config.yaml
d_model: 320
n_head: 5
activation: "geglu"
qk_norm: false
init: "uniform"
init_std_down: 0.0
beta2: 0.99
decay_fraction: 0.878
decay_shape: "cos"
batch_tokens: 262144
doc_mask: true
train_tokens: 989500000
steps: 3775
dataset: "wikipedia_en"
Each number is 500 + 40 x the weight over its row's rms, rounded and kept within 0 to 999. Layers, rows and columns count from 0. Numbers have three digits each. The size before them is the row's rms in percent of the matrix's.

# layer 12 MLP down (transposed), 640x320, rms 0.0697, rows 200-233, columns 0-63
101:556553503470507475543509494471579485547472467540448475499493414522521489425593491482463548488489495425396520469512448503553477533535445571525532524587495531460452428530466458540485564503554479
103:532521525535611468495546481562468514473581537528453524609498446484521563494505485499501516456452572484429474510533470472466429422535561477516567506542481560490480511569470520519510487434498484
107:484501482473492594547521535396520491500495549522431508564547473528454540498483542460510504412516558508530503532515419470479511496550534547491510489387555455451496528457486514587527490561502480
100:531513459446516482498566477538547493492512496451439471479460475527481379541412520452487474490483483482495481509436514528446434558491508454502513443539484539526420487551455519532493493468492499
104:513510512566535506481544379411534491561506511444526516465494510490534548476546506401528459468489519501497521438427511476500509429483511551585525469537459484466457492500466460477544481502510493
085:510499469462502493467526230493494520543495531517531455481553476558470527506506479474451556433531465550462522506476486513472472528445586506536532491485515496468469489501509532535496568469534527
092:544429468526500493594446627492493469479542532455518467483449453527527460473571586530498408465516524481549485479475538458563582499475463514533500471600507482530561456506516455481503558449509500
094:542448457509462465517528393582496474460530489434423520478484522562505478497500496518504499470437498462501486453511495462431479513553520456497482484426505508394497557530474504516555454519526520
101:502516487562457484478522503471548455464457497463521432566436442392522509510591537516506505553522538446416439546535531528515529471523507490535487523482543478504507504517461494564516485498498508
090:435463598385504521520533483540443530501550484499494473515491486456503499506476509448512489537499486528456497470416531492437493490478482484460503531525472504504502468486501511526490450538501500
102:449478489507477505535500609471501622477520508459541530516537449519513572467466531504477470493577453456503455524494502471545543507476567476483544475494499545402560583497495491492445458537536470
097:479481452454449476532476610532477595572500516557536542495409568516470577492512461564451492564514485492538544513521511554495502456554512474463471483386473561543515540491527504529568423462458410
104:529469459487447450593546574478513499415478506502552526472551467549494470461532476551536526505536457454491445530503493530512552548503429566493429531543506544452467467478462533506522544486525481
093:478472483518493510533505446503508489456489495507541458486564451514481444493498437486486499472545440512525468456557554382478536559492457601474468494493530520507527453535482499474460499521494489
098:491506533515402519523564472522508516447545474471471527511442474426540483535521561603560461601489496528478523511488560460501504536490482520528501519478427529516516519447459517523457509509544563
103:507539415546479509521477483509525543512479545468450424546469486459495489542519474473546531481482581531478568528497579506493494505526459549479429560580512528539442492513436499539545422477498488
104:496469537465535452421545465429395478580494538521530532518531551558466529490479521558571475462450427519524489535493498494483432493540510457510498600538467468510458414484546552469508482494532473
104:518471518517534502538421610506496501566540474531465460479478486504430497535490483504547485483491500457434473470527500523535476526484506567521441515482516450601496446501477523557556540484504597
100:543498496456524406482511600525434461508470521587489521440563477435455421510434519481528466515452532560526530505564457526520487476440443486519432434518524444506448511509542554513502548528539569
108:449490543481564499517505541449512524500479483487492507472460584411585467456564579549463525499504548499493487548442488543572497486516531427453443528517407468487584463569422501494510492468500543
089:481498505488447509496540749497482470503470519499502485554530511482441455540488504430527466506542457453494487530558539454487457444509466539524482489518543444448487495502447477467504440534464471
110:538508508462467571505538441494500508457537562465531505489511486493428469460439516486580487452448503474492490500535564488531462510425431390519495520497504473465483524498488501550469516475453501
104:475503438590441451487504454506567475517457435494501459467527475479477491475538564501514461440490532520439480424510525558548528537525494522549454508414434501526508513457477533448487503481518517
097:460473514490491387495493495508541490506535452473533507486520516514525465452497522497541465505521419519493518499529525569484564460554467422436503487450447514565497494545465562523517491516408434
105:520477492493470488473399493548463456459503478605472490451472522444464495436576463439469489530420493559580551477493461454545478493484471549502469485472462498485597539452428570473499561518517511
105:505513480528481574526547559518421532566492547540569423542523525504447482503497540537530445474545459545483509436488477466510513477437447475482472440469497514503485455532506561561587473426489533
107:481526521509517478569453500495535495442538480525458484523470507507548445582547520501405566511363485517483501547505394413488570508536494392488483505593496473477511486543545448483567513570491528
100:488480521506420497619490579482499535542533492475545510458460471524604452526529527585492498542464498510494501468520526478582485468536514468535549464525520518512503520508486483533550543498516526
082:512505486454545513494564761464483451491507498465501455561505586465485491478535477496509494474512549490506497558526507486515481459435462491545487441590567554536542514487600525428481474555500535
104:453523480414467447538491537506452471504519486510508468504477544513564531525509438522513419478537483476496533415464531518437488483448467482538506506452474491429498491542506504495543551452483499
099:480504518520475428547458339506503438573553516477544476452556487495471502481536466428513465424570460545460499477428454517502495430523520514527535506513498482450476493470519507589536529487394585
100:449517517548519475520436463477459467513539534504507511575468545537501522436537520443520570488525600529506535413510496470487509496498569531539506488440479516516511467486560537509476505508489472
103:456527498538466496469559453516480550493548448502537500491505431450518569451506534586442579534480496433539528526534488501498521479507578489565470505530462602504462440541488469491487443491561481
101:511563484501500556543535485435514462531512494521444507540440464476533495448560504436545532530447542445549530566531458550510522513521511482523494455555505469505481558488557530533473493541498517
# layer 12 MLP gate, 640x320, rms 0.0801, rows 201-233, columns 0-63
102:508536516504539465430501581546446471467493415517483462548525526507530501537531527494538506475583462530497507458454547471526528517546502507564496391524482497540465544536463480433518487430501494
104:433450477529506485490435413526494510453560497452484469616603503557463493486423474484511521490470517565553422494510584565507474495558529481508523452508462518458459557478443537470454513475538474
104:552563453540584523500494466440479466550511522505482577474485537583480584539464450495480422543491497512468485481548496490526518484499502508549512475518458456523554497467539533508528497471379556
100:497451505520543582490532490510516500471529510512439448476523392486536555547499565522570436455516547496479497488510492473512518531502521509532605515549551518539537467394511487501498503501517426
100:514494483507469472427539473476569555530515487472457508539450424478510494459435530436543520551404479563497470477521507472503478546495509486484499457542567477464538514527500483572541498532521514
100:522480528515516458499562524540504550510447416517510468525508470433510527523464505510414530519537510513549455460544519539433569503408495463525435435484518506481464483478541496466479558495497481
101:485536439502509516543518465495532531475525431537501492500512538554573468476500484474532525457508494493534426606486486484521558569502536513434522502539503447531496566541484499459514462514522534
100:525449462478508464453442568460545457388552505560580481509559525458470484485468494474521470559521493508467446527489435518476503451492500505423489526536465446509500528464512513564495527498484541
096:515423525433499464509454465530453526507489471467491564509453526547521459536521488482524508475590520469515550412502465574517457587527476524507560471458426582535534482505564511543557526478527520
102:512529459494447488536516574526440497554530464546544534547504487410410474524497505522506519465477513583474553508499453551490461537485408489550455525502436532550558544449482480504465544507514530
099:508510466515479481498574484418433451529499420466514447458439428598560477467540558452550491425472543541508494555528520480554452459542506501511555488519587520479497485436423540457513607542523459
104:539494567522514451531555469575469525595512510499461546503477378537470435525604509503538485484560501545434514539462523497516534438462514448517537536498450498513500497496501543512532486496476482
097:450505466544443542513487565533525562459547551408521516447470549432497562544492467513522453612541484465519442448408508596486452467476411485515465521566535548501465496554514513419474521380492522
092:487520533549525510441430491523497558482575494461436507473553484468553566489487495555511441569519534501582492498521471494545440521445529466484501515474555527569488530445460475486574530488515600
106:506531476542516480455509443526469510524516505477486469513529482514490487457570560516514488456475483480495582543520496448520461477508493548459487540518525486545459563488512597497484420452500414
102:477486486552451450437464528533495454520563444374399548470521461525524516514509498452514547516466467478589524517485529512483482502525529492585472432488517507507400447530544498488455509536449508
104:500520502489547482470457436515495442434506422603481521499485482480460488546491513532586580538452520489466531505496469427508470492458496466489474468438443500513480541501418539521480403498587443
102:498456563593525596464505554453436495486443527510501496516494514474475491475423551481509546490514483507468486536540432514485534488533472465491481538590457450495404466538545544478473487553560488
099:475454493484503488470459443561434498564462416497498511528497524499502508538469524508553514551491538435584494496459561495401444585471467518505458457442493428480522522541468463512551504453542424
100:502516484491437556525492554484509506486492515487432506479454512570446484592544511568493496443511618536511544469428469431497535500497507489466472410523500513512485485517460562601436505496469535
101:543451502518542446513573480510545515544484468504480530457511526556550519525550483485506476468518548512520477414558513499452497536535465500554504458479470458533550480511481471587540462514550506
096:507546503508480501509511530539458486536570473539494559553475446543520478554468504542487459455552472509504491528449482554505518509495498493586510464570419594524549595523509474542469562526508489
098:502507494483549541519464487528566478429489503490556480520507453442465493460456489433517521416490494456525495465530551522481518385537416494548517486511467510542444515554484472538489546453512475
097:469590548456523534521510507473499508565457461459545434446553472515564451421425563486569482543492531487478483516459543514464493481461418534410476512568426505462478547551506518507556491438552520
106:502447542443508514592589495520509550479465475513450501456491458463474532544487508416474439593473571515483469477457531514450506500505428542519506459434483455534492467529483563525512522508555527
097:562508568542497474441546444493473479506513512473484552540519468518530471491545504492484531481561526448571541465475524506523504501448569494570472484552493471450444505479496534490545540514465536
101:457432465508426486486503528458552507585541544478501503511515490541559522414511511445482520504486461458506449510474520550572440465464444527487558455463497474466494508528471546502551505493490566
110:499429493496529562498542539507505557477507476517540490534477470482467475557524454546526500487524467504479472557490494469471532538500490502477533484495407504514495434553452488528525507502529483
099:438490471608469506453496450502600494464501509529514502493516558508489552466513431496401519551508428577487401520439492455492542476529524503546429475568493562477560541450442516513521417490534535
099:480445547470515521501576526481532488528562425522538474440498487452441484513558508470476528467560444455535562575505491519436534448499524462519429562462552509429488505575540572535548519511469550
104:549516460524500457489565472519529533549514437543558447474516516446444489430501458539515501504404469538559475566563529501510488523552460485548538480511533567405445548493484509543567517421475486
103:497577492470554569460582454509516603531448478518554556535524455494529482431531477517474555521483489492502479523465482530584567524498570546602529490454507451461449520490526412521458502541508529
106:489480540490496574553544519508536390453487450497510570442528488519505462498530513421500501514525495471560523496509441437460495472426548523488459523515481526527438457534528537455544457452545527
# layer 12 MLP up, 640x320, rms 0.0847, rows 201-233, columns 0-63
111:484483538543499560521476534517482474597536514510511458576520468467494469489487557537567547486442490476509503437486447467472442472490495464560569549506457505462525546526442520557526404497484555
103:513544490500464504450518472468504504535499473549489430480549475505531518533520464461469455508475541482430490537518576527572533526544461428475528469458444526513479561493484440506489544461503473
097:553502511468511484536528561577526534449548510511529581465519488457551544482465484513585550496529516481554430417458422473577549464498561492488487582491503580512550490512492494550513511463509464
098:463441501436505523436421444517463547470519488560514545490482536488486525583464422519505412508517498473501504531580487461545515515552492439452464542505465472525513401505571444524476531462517495
101:488505531470566521553520529493490544465528471477560459454495501530591466522546521531432451482526556495503499501492564538456527552475508518477486485515510524522463547444440463513448460533520440
091:499518409472435559526549508525399507484483540465470487575476533440500451486468500472534527514479498575474497539479583532493434548493462449492487544560508528510495470469484516522540468533515472
099:505601500533500460498507623490504490493518506511509482431511482518483540551484389551561471522512468447490559465497432502487489480463443460441500473430521527521461440453510446488484437499519482
103:517505552494484421559510556555536471523482450500484499537563525536544489515458473507507389469499484589605497531458539479447499489466537362485464516474454533500525499576529507524504466551499510
091:425511492488535377453496546536522488512469542561436541480536520504450512555458540507542447410529541487499461450519543518461546533509508545578563474503482519458494462513559523552478505562497484
103:472462478493428451437484541537491492537520443453449485511489504511463481500519474506506506485442431477564503540527577483512446513482495485472466496466517543563498418486559523501487558501528488
098:528478502493544469590444507492592482460492445469500526522468477514491505559463484423447559484478487529505495484479533532590534437470539440535506482496504498550469508521498504488559517467497508
106:470483488514580537562476525447498461495471569485528566431567424509515577518527476423515404447505556503496563403456511531494452546499479507514491545542477525502533463509451573529493502525567494
093:522465464522496524462526474497521505510517532476512497521475464489485518520568471450493518451560431533460582495505498448481545598484546505522502584519514483442409577541502500594517539461574515
099:451485455542449496498520492550483520464402466475549483520452497504458498487484490464470472439471567497521478574524494509471510500556517569581552504516486570480572517542464530456453469428500522
099:477531494512476506498459421505443448470488476497509533464506513507481544496461460544479561495518501472457508547535467445483457451519512449465517565440545517418439557584527476499490464453459461
098:565417423558468489447560545458535483453447491510413495550514493460497571502543597498507541475508504511484463498501551531482552505470540465576489452503480545494478493463480541536471453490414474
100:570511502466537509490524405537522528530498517561539578520512510553495460456521454452457467505491509463412519483473504501551445516458463432496495478515483523465436408445564482472474486611476525
101:474583521565486522476496444531505565475500424513495547495508505475464453512468503436459448464583596495403467520507509490531488551415552493536472449484514520518523472486522448562493442534509522
101:487533541515460541473549524570541513495544534493548541480462604488632434473641501522393511470467499456516558494473586503426513469461475461460518476453513441485534483509424406477446524524470554
106:486514495517418505475538550528431496414434475469473486521518534404441458478576529423494478511530488440503495516517601506522500493584498502532504488539465513603522493490516536511458490487510518
106:510520499523512411546486540496530519558461459465481527569512421495527561484483518503552516471446466587563553549503559528475572522474448542497484490513495586474436513536496509530532447511510486
099:489476474479529484457492531510489447532552512476539462472569477501540551522490509530464459500517520472511494556504566452541510484469432499483517483512494515561487582561496486448461560570515454
097:423503502523537414545448542458447531454438435536494504456448517469572483463513483487475537513421581536469541435544504480492485537508517467462507510519485513537494571459490511423602438530546557
099:546468505450497465546483521488471464502482532548490518473550515554589502481543502527460427534490543425494480545472538465526448541474644519488524493533542522468476488522507522536475483546463607
120:413462445521450521497507527542445511538519538496527461541564492521577564448457538525477458509529433502528515519456560533453421504448421485495491507488497533536533467482483462538508511527481512
106:535498441415531469545466448498538497530562538542484445553474416487540492472511579480455476501456528457451523397515505513538454484501504530510453453530540578490466508520485479455476458514518470
098:458464477470551441537474495541466536502461460496484537531455471385474488529455473503483493471531509465514507483487511509430463502479452506448460487578490446583515517455506495428600565441567484
109:472395477559508557526622481515465512494468550525503520501560538542503522523482531468508489505542502544567465435513507453485524485536521506500448512563502481454456440423479515541528498502485591
101:531491574476505487488427452553509533511499552471566512569598514533499558490479465511463473426474518487480448486462460511508474507454555454515476556458508485529499449456554464515423467552488523
101:461432488501529541516491460499533549478487468514507421519477561501539562569558513548487499539594489390512523480484469503390499548571430472465452520480453494483432511569439502459528465513536499
099:476479510527484483520551496541430548489513539493559569510506528463498537484551523493485473463486581535536522582488514506576509522476555488456484492535494499547515527434484466483486493543494489
105:551520464477502486578509508479512478591506417542476491517510542531447519461588479492427584607520497540453456507557459472434460438578461460482497493588504493468530563514502494493512538514455446
104:502566558483550541485502435489500540408505486479482548492454512515473530482442485519519546447504527455522462513511548573569490496541437530480444566464491489521528581534481498475481511549497509